From a checkpoint of a small transformer trained on Wikipedia.
Size: vocabulary 2048, 2.69M parameters.
Architecture: rotary positions, no biases in attention or MLP.
Training: a variant of SOAP for these matrices, 190M tokens, 5811 steps.
Each number is 128 + 32 x the weight over its row's rms, rounded and kept within 0 to 255. Layers, rows and columns count from 0. Numbers have three digits each. The size before them is the row's rms in percent of the matrix's.

# up: layer 2 MLP up, 320x128, rms 0.138, rows 199-233, columns 0-127
# down: layer 2 MLP down (transposed), 320x128, rms 0.123, rows 199-233, columns 0-127
# gate: layer 2 MLP gate, 320x128, rms 0.143, rows 200-234, columns 0-127
up199 095:122120078151126177128108100088090157190092123074098123154120168142157151134168149142155118154079111130074146141074122137131103121178084075156067122186122157162191118143072184128108104165120153196082120101144084184094069112080129095120090118184089111071169118132132119148134133113087135144187080067122107123192106107097114132125155191141147138144117124098160138108116154116123174147125
down199 096:148197093081102094125106083104095136094093185121148133156104158118115099113100121107115111128104129130090088103137054086146143143111076096162119080139186072133130116077055124188213130105158149181113087102105108163141142119077104120116133111175131165140086090112124089107120108095181119084119183117122194146107142113142118165137115150133217145144109166080109111115163139155110113173166
gate200 089:098115121133093118105154088082144125093100130102134104121123128118172093110212085094091222160173129174130168148179153113106131117148098106146136108124159147177101121097158155079157134070163078171125156148092077107120148133121084151115092186134139195195101133170153109114128124140109134140094110142117095195075140121086106113050169110099159122083109134164182162115155093177100145137136
up200 101:121107139100165145152038149144088095133108188151154172126075119130099197111136145139161092138095155054128099134097115108130110125158114170043129141177093125110129117152135103163119154106104130117128117097164125061114077135114180105158102071126098061089110090068100124105110122101198163116178146055164163117124105146152136137157142135102102141143121127120081047095112131110170102133095
down200 099:156079081134132184126113141126134105099052089080087110161115123169136124114101109131134145183173119129167167146165151093094167148148161088158150136176133119156113113071111142093140138156157127176143151129074101165097130160097156092133100140162143149149138094111149162148144119136088068136087080121111096104128062146121130116083239121175127052078157119155102123148140172174118179072158
gate201 095:167073146069067136083144071081117092050154164097106159158084143120103138116150134079140136117171170135114152087123122159156138162137170124064131152154163113096168151222121105157067106097109160099099100119093141094183140156115158123156154108099121171090123129149106088086134148101124120120143060133052098117118150136105122161138101157156096101099132131041142111131193119140121117110111
up201 092:180151092171142101170093198154114198170178071178157088119144123134154171143096101148086105148109080105152122168144193107137135091120085136156178120128127139127096083090119145113178087113160114122155132070182072162135131125151150191106108157115120153157111084177109158120118094123183124166125173099148110105102090100107088102138150122081091122113091154161172168175074117170163141148107
down201 098:122162169156093129167105126146149132091171087041112077139084105098183087164126159194092180163056123092146119111101143088138092146122192088121111091137116107104159124135087112152101130103173138181147161080172156121140124136104157106076142067150116122128141127152152163136101193109163152127144122136161115106112053187134080135157105142146117102079143135141131142133173160198105153070139
gate202 093:128093131123132122160139145151117151139111057070183181128113142156119105133085115077095098073095103142179166182124151173146095148162189085096121104116124134129123121165096160075087161162170152130091072144176104162129136103124151120175167070134126165067137211129163114153045083106119121156117182106089101185114126101154099141115178118117111185116114112109125127172148133090115091126153
up202 092:135150067126156129127136144095108086074068134103157232138077106143098080118122080102135104142176105150122140101133170136100118130136148120113117079101098090071095174133155168098132133109135124190145095171157137146131133039102092142095128077093128162102114115141167125155111145145171122136151109100064120115107136140139083123153129060117093146125104155077107122195144128164168057112203
down202 091:092194083176111120166070151106149120090131080169115161092089087124082079094095133098155075112137109222090083150115144117077147118155109123153092105107112100138119155129136115085107146125146134153133114145156134161108111086109106146131131157090103133102155096090094129101140094160166109112174104085102143173174163129118045114132119107131125175153132167124143144080151119035168032121120
gate203 100:154115133083095081141146132146106156073114111132143113144129139104178204095092117092186139080123077148108121155097107056118117162116143160164164147193063155106093122105098131150124120116126159074141132145165169121113099105103196114170162217158142113099054099105110145148154178129111167098152135162081139118090082115101166146101082103176152128071165138158131147090150155101125077109124
up203 107:074130066130079159089160123125135100176135147117089078158128097110098153172145097100090116156167113139155139101154201120112156127058113172091199125045111074109130157105127122078094185113111136159023144044114123089113105158127146138141119107106163148125191187110123140147116151118173142084120120102140118132188114141144134137103107125071142152148089122167124160142103126139132167156132
down203 101:102145111099101127165084136115073114101146152163137138098143118128150104152130197108136206058090144174132088168103108163128119089134109083119053081185126133161165135145198088159137092140156157090143140157080155140138186136132152171106101133134102093123095090111205127086129125143165106189072173087114164164134139178114184166133145149109108098086141150102127069100122094139103149151108
gate204 092:147102124121197098075127130078114121123141104085161056213131120114141115139121141128075215122100104147086147141078094118163085083159146044156104139168067098106073118093134117194125140103094149134141145134141150186135133160103140109161127151111138068152140125118086169147127166123153103129093165135145127098133108158078131104043117155153147129102110141071178129092117143060136143137107
up204 093:085156109158096104193128107135097137091081093123167191118115143133168117105157086078131118128088124148158103108101166154106109179123111120098207148049197114148140147132164112072141119137124131163164122129131081089159100111147075180121103109121099141104123166066088123104156177080152092098101129176095104088135161114177151107141091091113107201109118108180084137142176111135142129161193
down204 101:084180115150150128103080108127225147171089137109072159166093107121110146145061114157081129127085177185105151111100077084090141088157148136101136134183009093109147135172080151164121113117096124128142119111156118131124103171161167106132081097121115120114105135170124116106089124200156116124117130115153138127148135159102166106110068113161165164165105187086132126125131141124167111142074
gate205 101:077123133166187113064098162122134177114148117130128156120093215120106133116113174128156115098128140141093052168115095102087056090106063154177112095153147110093147196150167100132142127145130108147162098100073112152094113121171055160083128099148161118103155154103099076142147121158161170123093139159115153157109177164125151144102156128103130115050139118116089109090124106057096111111137
up205 095:108086102144130129125101099100116096120181129159172160117036136181123136099125129117135154115180108189060079117097123144119043100138129141171149173130082116099086125153132134096082132161150188090103151130124128126055100107146096165148112122145135147142138066141114148127202131158128127190158113203145132134157169152092114150102168149050138132091176100136102093120123103114076125077129
down205 093:147125079136144144127108176102083074123135115093109141113098174120131131078120148083129148120166133161115137183102124099130093104160072108206122137180075108151132149119082013078201143108135147163162094117135140122119141180170147164146164130165196104071140125111121110193142127143140100096152116182124132124124179106145102128170127110146085130092143144142154059141083161081168138087114
gate206 103:107158061140145091110117146097091150152137086150118140138173111087161112202093143099164166139133097107152123154094156148096155131107137099134147120115102127121184104080089134089070124179095096143106114093105139158142163164159090123127138192034131102137106188095092156095126190179115120147115208156160110070136110104143089146142083164123110070154097106081128093095059124098141122139097
up206 106:121117094099127064120110088175143102127141142068079087096143142119136111192134177091105129173146126133148122114039141105163133161063134156135140152155113163121125135076130102107109135106133107165090126114160134156130198143067152144206143100066148123068142148188206116103183130131144139104135114141172121135158056102144144110106107096124106151168103151164166111172169128186133103077135
down206 099:110078145142148159138042126081105089122168100116165126112121151143156157080165121145193083067092106151113086176138149144156138054129141164189121089176169173118151134120147104153131147102052161104118129154150140082148141104101172157104126182156191105139166120106084155096106140050103124143126123165072153085118147163146168120153132067148144080160096147149153087136137163127095150141117
gate207 102:106168110166135087144196165109079077146151140138081143140168118171095137181154137098159146091142061143071152104123140139159126173112193126152121122098153147147109155164155142128117104104161144185139132075139100159199123126153107074169150161103065152164092098141240126118134141124134170101112126099047164166104132148153116091106120105117110112128097087136166146171095111081082118120106
up207 099:157156131187157108189109120099139111159100125159120127155117158091128132152165122100098131169147195171108125131147137176147103133101099101156123068079155094111091100116107121086168172163144121162120123120091117163065161164137131125136086132125216182152078127114115200105082118170112168120165143099077105161101209155147133117151146120139148136187157163111066094161131114198086138111080
down207 091:140102149150125066162089187161108136118107168099171187088027155115115065139152112097136083141156210199106116110102211108152117129130096057145101133190111115129151137152141069087122145138070110145093151130187111121124109121106093110090151139182134117178127090159105057099113110129169138173149141132149119152162124143104096116134142123106115130149072156125183133136131160121131132130102
gate208 089:112102192140137117079132096125132136113091150133107154117113140113177210141120173158161144124094147129162163115148098135151140169115046073114120171154123130156139107106163135141142187156137134155156168131117160144069149158088147142133111150151163069112136162145078129098143190217158088020164149147109141068101074132138151120110078113141118125154155109065097090158095125132163135110089
up208 091:164127162146153070134125105125086137042049143153125127125114152118121173115178127082148146172169196132192189140131114094139108158103057104117180135144122149156110058112099142104139097103136073125135128165113145110107087133120142128099164117118127109131087184126122121137132172070086093093134087143127094081124061142143165146147105113063094156125095086184152086164152074167099146144133
down208 101:146143077122099127157112143134130123168188091122189194123127095111136065088105123113109123149079076146138045159131106180120152073184149124137153181124182185122171137172099081129124084141104191105129139080097107143164098124079146159157124111110078130077163104089132155140123093141113138104140141088175155184146106123128146122087145073103138173113145099076084132181086120153092120092100
gate209 120:171104138095134117088148101089108132117105127096128110104127123151089101109118141177101127074145105125204072132137100153150126052156144093161105134104140148112120164126146096081073120108152138168137149113145129160100130112160113207151104132142161135108198044068099147035222101141140159095109146127113120107114172121148119165120122164118156114038138175150138201154134116134144143112110
up209 114:084140190121089089170148149110118079121117105190104176085130145115116125161104084168192101129134093176171120063138153107113122145131162109129130079118149094125162079112150124160160103135091151079139143116166153114166183144130072157108128145124119162111089110156131116160162094145114151168091134163113181183145174115153116135154142020067133167106109122058100113132089182133064135138152
down209 106:060166082149133126146105181175127130214190096203143090150072085120119087124139153185138097121130074144089101143145156160187111166137163079116115198165141123146091131186116128149115078149142186090118108149134172132124147117089068128123146116097130132123109111162180183136090107090148153163061174108127114149149144146117121112176145118159112121088076153111117140108110151168155157152105
gate210 097:191130087068131124145109100060135139102120096120101139128073150117114122199139124110138108109095116095148139177150136114160182070096115083107145134082107165098152110187084109124149132157152160119119079096063114172116134160136088119137138105201093073157164182123105118123148099150082121168114098119105151149117173157068064118099114111226119131109134129110141107149168061170121130117086
up210 088:120116170152083126091165150130124141147125075157084100128145119096176199067143154063142079143127183104136163189166106051090110134131104120134171153121131140134159087098138127098133123167124110116185158088103105088123114144142132069142114138122124111079137122056074153155121177166112079110078158131148101065114138108098107177102090072125126160064136140097108141176110140168172150116073
down210 097:100163126140094136170188109181148124168088145118082111150176110114098134123111132118127174137189128121122087065142137131056131132186114157148174120175131155182080173084148151128098107120125133117150186151168120177085136119149153138138144107120176190096115082121138114141165142099162118119154183142125090079106054128149211123157117165060156103169163136140145101082101166156084170118158
gate211 097:144099162147096157160136156129174138143187080140085195168127075203169122131118144092168143114158166098123163122129104121104104157153092124123117117165149150134133143111132172093151077122112109138068134114032133136174121179073127098127088152161146133123171119113111124075162142161079149104166096083053066164107150084106129055094098102133140139128175156097118113062156130133118138155166
up211 101:111110105122102135126151086109119166138103094130154137162153125099143129144201177050111141133153093162124110075154175129108108139128208104155123069115077161070115154119083099149151132141177143117083089076152215074142139074107101115126164172136158144120167158087167135167105124145044122152148157146144138107136153141146159114117076091111157178129109154093131150151154175091070172095103
down211 099:148126076139116135102078102120082116125086147107190094112106126090158124109140158084154061088096096139135099104139165133126171128142136188120131123148067107163136086111118099143128208135090164129141131136183133121144085132112149133140192195098170148120025130166154102187135110121171145152102102157184177114137128158100123136155110099138110157087155122123183135230127170159116119101102
gate212 100:073095128142183102221128146076156159146092119144113171093187143134143141070078145142177125185104115094115101121132155108091139123130123149148130060180115100085161157174099103173123123100140163120075137115139151111137142065070123199114110130139112136205096158135118126120175133165136113131167127092118104135104149075122048131140101121170079174095117109158097144087074090150140103130105
up212 104:174055140112146151133118130160122129082144106116085124112108200187072073088082118143148107171099065099121095055094139137127128159125162118111162152109180129140112104183169132154144127149179126129109155150132130140135097116141136132092082101162119151102145091157087169186114067082123159125190099148114101146161166115126116112174121213215109136108163103129143161081144117158186122129147
down212 099:105156108114104101196147133141191173125184150110147153135163155063117176106095114124165128177108135150191143137158142106185208110139113098111133084181096108097131141094121086152045170137097137149141112117166114127149149102094097158089092095093117066094123143168169106141171116159146171072123141086142154141056137132101088077145119154121118186102130093109095132091148094082165133096121
gate213 095:144107112137130113085127189103089145139155108168172177043146093105097170160102099124107056116137202147097131096149129113186099119085132091100128114154116149119106163165085145150132166147105175082157126105059152093117145083147150130099127148116160107098130166121109150077147131115101218107136089213117125111175076138131074114124130117126061092145162154093112195121136102116142100112119
up213 094:073070151106150128149110142118184163125107083158173148150107083076124122157144134146194171097118107091093135111149060138178088127152137124099149145165147134144114158103046112085115120128049101142130112169155121139150131111062157114128145086027117096124082151137112154080114156222136120115178176081101153143121156111138134178140142182121116128125155162152108119084142110109106122093100
down213 099:165160118077150123167138126101138125114131139140145174108120141135146140173114032132113085128116088148172139119113121069157123098120083086094133103132141105129202170145121150139118127124061109169071162126140132175156118129169128132112159152146087073140128107127108176085067122162184085058152085104051143094109113201120140109099149162094154063111183121148086116088174159134116173124114
gate214 092:121107113118175099089081167109156108181114196085094149194119180130139164144134074138125098163166052083128131146171123118134109109162135116063099098051092115129108102143190107092129182124116128112150119096102151194189129123126175147153175157134126161179181132117158139142201077168177146106130137116127146128148143111142120093133080119106139090097190131103096164132158076117101122147117
up214 090:112114150148145096191143088071134139097081121180165116108132141087157192120140163136090179168167174117135101188103100150059185074084113144149097108143109149125113164108136117176144093088112122175136106178171145116094175168136094121103161141129141158129048125134092107159180191152088175129097156143138150072142206176132142139147136117093146154166111105096130131098148167126104077125136
down214 100:135152122033122149130184135066062111039153149151092094080213116109074167123111178110115155121084129140150135141121115060100110159054104167103119136190140168122160128152081124126158120125084191093114133128109119125113119151066061163083158118117100094126131157147096138081112111106101152129106082183116124136124130170140090152076087125149135107130115120125109105112106154125109152091143
gate215 093:093156108161154150080154074123128126108122153088075069157052088132132140163139132055112155179104125136153110144094146076126168133137088044130111160114125148181127116106095141114123073146140153112103108134141148163126162170084093125127144160127128097145212157119146052138115130120113111074109106045121137201119119086166098112107197139129131074134100159086148142136150120186137109164130
up215 090:141106147108168122121131068143184135111127163155082110153076079126120098159112119127183108120082151153150101172140110069183119153124146098155105055155130151161095112157110191126143077087131127124104153127126158141108129185064083151112179164106105112153214113097127092122138118099145155088125127087142159215153138112175101191057173133105187079130145123107118123170123136155140087122114
down215 090:124089107165129177094163143049132148093161107135152102129126103162146152179114100082137131172131084090140111125124060074131128093086147079088039121154124077105137113121179114167099093178130184105137150151144171113108107090098142107128101151130082138155143066171054105168136133151162133150115100152123172148173132173098078146166081191161099174140112123125075151079156144130123115124108
gate216 098:131127138112135085087083161109116163150133135105078130100166155093189214161069067096073063089161107154114122125091167148111095091116110129151155152131162130106091131153095059137124083159172158119160063136106109152127146100181126162114111174160086102055118139153140100131125118132166161102131075154107142103124140127136168179171130117091062138088154128141108134061122158153180086106135
up216 096:097070141113041133094144110121110154089077142121147151122139142094092114172071157098116167158150154123121111123201120168079114144148063056186188080088128094086128127070073096100119138140143127085122140168125174136129107152076146140166105178144113141146118087171148122077088106153123078083151108166111154172130124166079093154104115129100131119088122185127185153127122115079120129114157
down216 102:111151185076083101173128103150157119102084135064104135150090165149120088126117196145140143117062168130126150134172103114158167127126116054140168117129137115134119151109089188181171099198073158127164128134141134180099138157147064123122142174189174169118110100098100150068164135050119119118124152081096097115105106128103098074136176119123115123113083147075141092167085131142122120118119
gate217 087:120107137147070135120122127147059062083154103120124101089125119165125126130085115199088122116125109142154139107114104175151116030142147078153141131143099167193092108156171104115116100114105031105140117170116098194173175132131122144148120139116117155057095091149197139073167104105153144131085120125101083153081134162150113143116091128154112124130129173089095132113171150082105129193114
up217 091:096128156154056162114161127193100119126136129119106061060121118147127108097106157228107160118144099151142129116116128159124094101174089106198138112155095158129158118113153166144144166143113120074159130141114100157174121153164117111149112132148164102097087155086171122075144087178171147128117167101117095178133101106119159139159082138099086142131186169111105091110192088114061142189082
down217 096:122138080107083128153111172193120099138192098153075131159142086128113060128143130158138131143171111172102162146104124116125122152154136084190097072143135115078198163040112132151148150114176128194075138117125175103106171164080103127151149124129130109093110149143168175108118143115153099098140172124140100170135166117185121161168103125116117159157139100176129172119162118035129155128076
gate218 098:075131168106077167115138149162150107126114074085183141156141151116129132154041126055124100162159140138100128100165122148171133137159134171131159139143136169184087178110146177141158122184088055026133101157113078106158162115124151138178131128123119164098106149146060137123130099151108150143112115157128126139124092127111117121135139080135114081100138140074121105054128120167187091064119
up218 096:174152181115139111114170058110146098130116146118140143087132084156138112086143158077172068081134100151071112116065109153152165152130130076141166121147123103114150122069113116109089082097138157129104124182166126090143102118101118117103166145141067160129119081088135148140063124157092132099131123116094213144130132115112158181092081121135079160162158165147118110146145149150019184155145
down218 100:171169126129125108153123151067120105117163129119121092171149146170082102133135160148105098113095167133096103154109138126131170160099152117096126114149153177113084109084096055116106140149106217177233169134153218151106104116103138095096151088110112107093098207123144115086155136168122107141153105097076111144141171165115073104101112138152101168104156167164141110171119155176116143129172
gate219 093:142123095088128125161144134131117139135147140108152131099174158128120129138168117197147073145145184071175134134128103169156150146081093138091074119185075121083150123133224134145127162138168081151131151090107138104111115126122156136139051170153080138114204118127188105136110133098189136190125091115085132077131083146155099094161154153177154114150163141131090191145155166147097072107139
up219 096:138135181151135118105173109081116158149139138116119076146128076096175128134110143125106122157074166166123131135126098161155107125196182129092142153081143135138118138112062123126165142155116174129175048168182073168150124105162175149164135096115159167143149117148095159157158147179080140083180170146137123141116174205137136131126156103069091163142128131120159074138071140112172199154081
down219 103:184107101158123054109173164062092089130093109159174126175098109131101107128151137121131163148113093129104158096102136076122136120139135144134099151096206073173113095091149155098128131130127121172125082133176135172153141127099140102174133104158093190142081148180131097166057126113104135143141165135104149130144122089091163133119139122194066133087152131142077091172074160141181141147208
gate220 109:105162137091136109100097018118039090190163141100066094140144158141162113137133094111115158155134119090188177160153177110144122109156163131100170126153145135067104154127135171140096097135175157133108091090101137086153125106125166085094127120124079156173141099147141098156160079143061105120162163086117116137123091187139138108148126087137129122160107070141134171082161160169115178116132
up220 106:085126118130085151162160119159145150135113168046108158165145142131108138099133177104095086157104166106148179164129062146191128142120149165183098147142114105068119158125147106190099102177128139191065099154077141159196076103203112119119111138153119141104107139100147118085145078119075168094132165100090117083125143177104140104136089179136112107142145193166128141106147136119127187143115
down220 106:153090135136168082092141140143117094090121084109125106078141205115064122102175174096113130143107155141067115153141127168144138133151116088099161042112105158141156146115123154093115128096166066157170125210201144114114184138132062098137165109091084102133151126172087116143150184090162086137144096183121109184113169121116144153124140101104117143139133141118217120133124159155149165131122
gate221 099:124127135129145115093131136176123157135095139127129080142127113122125127111132153123049125077139136127178133137151185108126150152139192104149180198113137082120085101192154111168117048186073144141096204119109093150183141090213117117091171096133094070112148130164089135102112119081102125116137148104159151153109082140116115185179134163114156101134164193077115135117088170148156153136145
up221 106:109106093078141210150163107086128096107092090117158096103095130154114087167175115137141144210097114080098130191161139144122125160183129158130176098153136148149137103158132117082121075163141171116128165137112137119173150149159083160144126081106168113173147157175073083122106161091137077093136129123110144073160166086130103085112177179171126154193196106130140173125161120167132104140103
down221 101:080134183141070108140081087197155121081157151119117150094155153122100104145097099122136185158121136142200103152150157127123104142167135080113140079170053091113087123158126132094116088130092167142129144121164104136100118106161131159159148127144132168137207072116137154076137041088111125118147093126124138098126105109128104083137170113151048112140123119052061152120154141127164183111103
gate222 097:104117150121141138192162058101080112097124139143172199157083138166100123152068096090095125137183215139156070086175151152126118102116165190173123140165143182139091149134179186145120142166143153133130082112116138099096191169106098178166140153129125116105055118133129158114093094117130124107186106107123129116152158203146090135155174118099129156158095095115151147131123139093138120134158
up222 093:124157149142166191149101108128122179097094154130209213116097108146139165150055120121105135085150139161165087116172170163106165148081148138124091168201135151143077104107118132138116127232117124115164131160139153125100155132106104137171141131124130153122039127148097146118141105150168057127179096115131098134160116152147118138130209099091112133153101082142117162131153121134172118171094
down222 097:168119129139139151168064118161155126185124136160125143155086097130107112169132075121108127135148140211122070133117101155131119133123113160130101103116128188109131145083057150100125119176158138055159164105147204102105168193128144178161115193135116144134090140135146121120154090125128039101128109107162129114101096165160083107136182120077086148152097131130177152114121082082166080166082
gate223 109:113124046160178132096167167103160155174117105052142099134124104167195142122146127166157135125136105115186161130211113156117144175186157154172120116114143102072142113125162114153131104128079131124138141119032055177097099121150102065120082154164119129147151122140177147132127118155130088167148097151135107083118088151147135128174135106090160086087132148138138138115106162146098055119088
up223 116:099137112085153120074138126155145134117182103109166160122149115115150153137168149081081108127125130140110169110126127125166174127193156089135115138216077105106136148169140142093148131205129224139145140135116148145190157063153105155130148144121211131179171135160111132203116142121166113113105130219146155131106129152172096097102096081113131073103156146099116124107083114092149085119127
down223 104:093161122146139165134083099164099123129090141168048141203096143129098133111126175112095157095075176106149085065154145105102156114110159071135152136150108133118180184081117145147145135150087160125141132089130164096110086088157160143140156113140157091103129106137100106070119111080146115093138148080123172196109125186129122113095167183094139177169068141176137139117181112102191148081129
gate224 105:086092099150068158155157155047099104145181149109152139133110092168146163142054175143107099196141109084141143101084132133194106102106173102170131083197151173109174179100125078120123108172124123136110139179148107065155101129116119109117163112046111168076147144167107113121125117134116160139060143094113099128164163126149163160169153125118185126129150150085079121109117110124137101140134
up224 105:158167169188125141111088105175123124150070155154115123077120128066117135154114093163162161043122126127130085138123199155144128160142083148153068109121156120100106100140121156164139075151120140114120158125166086187064104143110117097201199118115116117144127129192162176101150133128160108118150096124177141146092077160155127149092152061121071167128146108144113169117061160132130160089132
down224 105:110071182123133134118145057126183130092126113085097160081101107163148111113123160078120127085138184156190153107174186086118165126150152088129116120121187099122105146079141105104124088157095132135113148170146082118196069071110127126127146174090157152124126155196172139072084168122116059139153108138120155144112114121098115135169137126147146142201114091061131085133138129124076152088101
gate225 100:176144114111083135149107133149114131093093160084123131203158130112126089192105154141180124169166124058128121100146162077149149094196153117111149158166114173122172140095227124153153138167061095117141139162137159142114177168118106140149192146099131102126134111052107106107137125117060100109142101119109129112135146059096178151104139130082179134106104076118163113141169114155126091112171
up225 104:130097122154123096167103108146157151132154146082128165192136116112053161161120144148164145218153089090094121110140167114137119090147161170083091177163081158148159169144186150160185136188098080106130121139119180115102118172095119156137173152054166079150182071130149106064168098125071097139135100145115073142123135100108140095141117131090142160110126066128112123139146094127151108148152
down225 094:166181145078121162102185138127105107095133138158118109079149125099129137094080104124112164116196119123142105081069197150178113127191100157194095124133098105088157121121126131120080104147164102138150161112101089148137125111076114158063107092139042136119123113102081137167138130083069111103117115149073059101126144108109121126131104111095109164188126138124131047060111095126139114108170
gate226 096:142099159109186144043099082141177122217168100148139111088123126190119124089104080143117127112091165170151109149146134108146133123158126150140110168111136090156179118147141129113060106163167114118123165143134107205157143090181095116111113109137113146174135182133128159075168086072131154124084106196192125087131157150083181172145137093143098132175133114146131168116152085153109155139091
up226 099:158138162153133127106095126149152118175145109104140062057152112073126165120162150142119145146055095146158157139092112091119135110137207194137137162133153148112161122127187147120109098192127141134085120131098091142157182129154100213105145084098151094105150150144144160089166105066155152040078122125136104125120127178152138140137111132062077057136150147137143157096122156153121137074107
down226 105:152063122139145158140136179161144134070096146150120176076141199166145135093123115134128076094107127089165140107147123116072160148138048105170145129100149088096050119065105240098111105103137167124112181109131106131141115134116183111141151139150127119108135116110167144078087127205142119130101109124169118179085128126206138106122135137129140073111126174172110132153132134137115177163112
gate227 104:158131135115164139139109127119133158134094116089119130164125159053166162146088131135092090110077166116152144146113174167109139115079103114098140104104195120127107105163142151182101119188094141161166135146117082170057146108132090150141178077124109188081130165144127131093161191045133147118101060117150163111163126154136142140156084179132123179111158070152083146126185185100154091167134
up227 100:188124113137127104141151128094096147075133116125100111134120137116170111134074164156121150144119141156096135212092130177140144051085117100143220094100117152126118147151102170116099140136127127157164113115116138098052135140130161181141155135142125127061139114216133129122118169129095145117095088160127086127125125168175190141137162211083142141144097128094071112097144160062081127191127
down227 097:134115120119101089111184100155079105155099143131045105142144060121175144125134146121140149107179112067169122109143134129112113150084146118148142120136134090154159160063048160148134162118082152108152139129150152115103127113063147087150164094066113184183147152115103067088184184151075075152101113137078109130154109165069124100170191158153184138130168108117116114147135100128170123130118
gate228 108:090078157141132134083147072157173111123098164137109140155058083172168136108081129092102093178128120159147141124144080117198164111156115084105130147064154160123159148138134055162153123149073117137178161107159179134145148110179108127122129115066127120140169134110158157151144165151126139056095073089080138131151085126109134111102069116148099108100119163121170106139116052178143101131190
up228 094:184170089101186117211177129073119132112115130154149147136154113140148108118146150137141095185129102166146079187188126107069101128172138126121116105152137131144121085106136162092146133096164152092179078134154120100123098115188148131076181166140152118106081177113160092129125167111118081163155185165140135070107202153147106127192094125101119187148159115179091116170093119132094145109115
down228 109:123169104185106147128149105099090124081172113058074140124158096132163108103134150134163127126117144118185110132085185128076142121091103095150107193216119151152101070119119116108151111120125105123143119126093109141135131099129116150099142143170122159134159192181100110089058185158109116109103170052134109156166134162064100121142090111136123125126138104114114112083096110091136125154012
gate229 091:109143137162155109104196077143101161142118139111147155164162158110155107093092108065158182097163204157114160080111120137063119145097117193100168136092106121125158188125125100122120165135103137178153128076067128105145103123122162125171112163140093140136138097098200118135149068190126192134136114133086079101115108117139139142136175149089173110111127058186106081110111067109107108106138
up229 094:147120105159125164111175174057149150172115126065105172104149143132062152087145128150070139183098094146176181148095100133151086123170165127120075081120154166120145135106072080104150139084178140133076108151139116193164057123155110102156145130089174117097136160099141151115122068093155124122142140149142086138097128136122165170153162126167123152137083142149161142124081144084216130166139
down229 103:116079113159143132149098130095165117105141093186095138157167135075102066130153126176178101126176026111136125150100106143162121072140124169116117155100115093130095126134075096127114163115149121075148123137140153105081190127141143089085114113175182151117158081121165114138101169070099124137087113094189198165120178082121129142113169123124105130181145136119136113180100133182070154137179
gate230 109:175103192104157071066184142117134138179078143120151112123097121120127145118131084217088121138111117152139098155188145109141125161107135172069114083099115104137147141147186125138066137140162137140162092125184155109122109077125093174147170108162154143122129136214114131119077138050149075120133100086078147120164091129142162157147170103148193126156155115101151123186120145114116108175129
up230 106:184119098153169117115119061094129186140114140115170126087103139136150093157116116186130169111129105095103147117085106129109081115132155131128097148156119096219126086103124131139098138177122166112119115072142102156174067123132138160177111111190104123149194147159190156077136094128155101116150128027145129144149089130116125207137162140162163174150103143132145138182137119101192150123072
down230 104:110062097114158093143143114111144143090131102156109081168089120144153089145097136144091146156146148126163125127128103142164151101152183157141086091071121156125143117082152153156082150137119119169134085092125228088091103092115124147143127093142143154096159119184145080160120096122149110162128135072126160135159082138189178166138152121111192159130132158098143127127110176253103144187089
gate231 111:101078161165133120154131145149082135129211091101153137140149176147128122119098156137121111133112102124132131108148144160084099146096107110189121122056077118120188164155101112165081145156144152175068164150102094139124171107150146087109111143107144176105115090017095189149169104115136123115127145124147146144158134089151221155098113152166192113117185115132179160136118153101187155137119
up231 105:111160109114072080127141133118138142150147145100133101175117122132101118142238118114131183162173128121152177165209098087110155120117125102086118176168154168171143113126140115112139166106173099160109133074103152092169101158135163168083116127115070174150129183103128051057092128186127103105125147158083101111136140124158080096104156102144128166078101118142128114071142177096091141136156
down231 108:146128081118115122144171136111156101167084163159104110182118053078145095097186138116107211146123142133132165120102079102148146170107142085078136111135145146147096094137128134140172149101172117141130116070160170120080114150103093142162142117141130167175131137147141097071100151193150130148093111098077059114143160145066064125168143073108122147161104150179086072128188168079127125117145
gate232 096:139100087153189148081093141057051124168103161126163155110124133120177128085129089088122144125132112113158146141094119130147140124114115131058112162140078171147120135108114105121151099143209131155176069150152131104155087189120145146146129078133204100161149078169113181139114095123122084113104163109172133064134137171142156176074201116150126121115100127101164091151102133112142112090191
up232 096:177122188108144115167112149180089143157114106115151140115091165147087113135094135133099125128078132079081159116159131127097130118129074150114093122093186136137116151174119108129116189175127202130094109147178123169054147110181108107159083142154111089094044120083119073149121076165122125111109123165171090113159152114183130137141151159129143107089087139116085214156183161101176129125135
down232 099:206100168119095172142096121088093126077191124186135184160069092175165111096145173071152106046122182164157100127111142135119115077151144119138131182149133124074214149144106130086112138124112121153174123188126181135162135150129144120115155143121197086137145173114103113140081111136164122136141123135130147058141151132105170092086143166128150167135129141188143107111123169081136134132126
gate233 089:128139170181103096155107108137143108152117132130126092145162034073162117144111088121173110111075077149126106141131143084109171144091138161114141139098101156120140126129092129149164177125106134138095106134158097092128167180167138132153146155138044194163138133148109206181116162130111106187106075121140121150078122150164120131068166115145114178109124155125152124125088152166050188188179
up233 094:114112099074110171109135126104157159086121148095119157131123166186100151087118199146069107128159145130106164079124096175128144152158106143134167186150121121109130139140162128138139118166132121115149189147144169157129104103106121124051103122117180079127110114071151116158125132154151098069173152148074146100192097139139184099194110123133124077145151129122101070127137117105148089002094
down233 098:098110167078169064119141123169111164133126119132110162142179146120193195127140164178148143179135130121065167104154107153116163132117117094071128165137141090112146163082159164126093147137148113108171149153064175106151085170054137146102141127197105117131106112159094128091109138143066127135190139069080061154088094141084161142092147116126142185128125087114152130151112117153102071100136
gate234 089:101074152137068163157173075105132104166132146130160112149157152140192116129078114100205133132156157110028123155100087138084104130107111117169097158106103117099126141129118125173140193069139155117177143129152104170163195125199139144126153184114130129119080204107129089170115128105161176184112143185122130110141123121140093125086072101137168132114135114138168136172112104096086124141106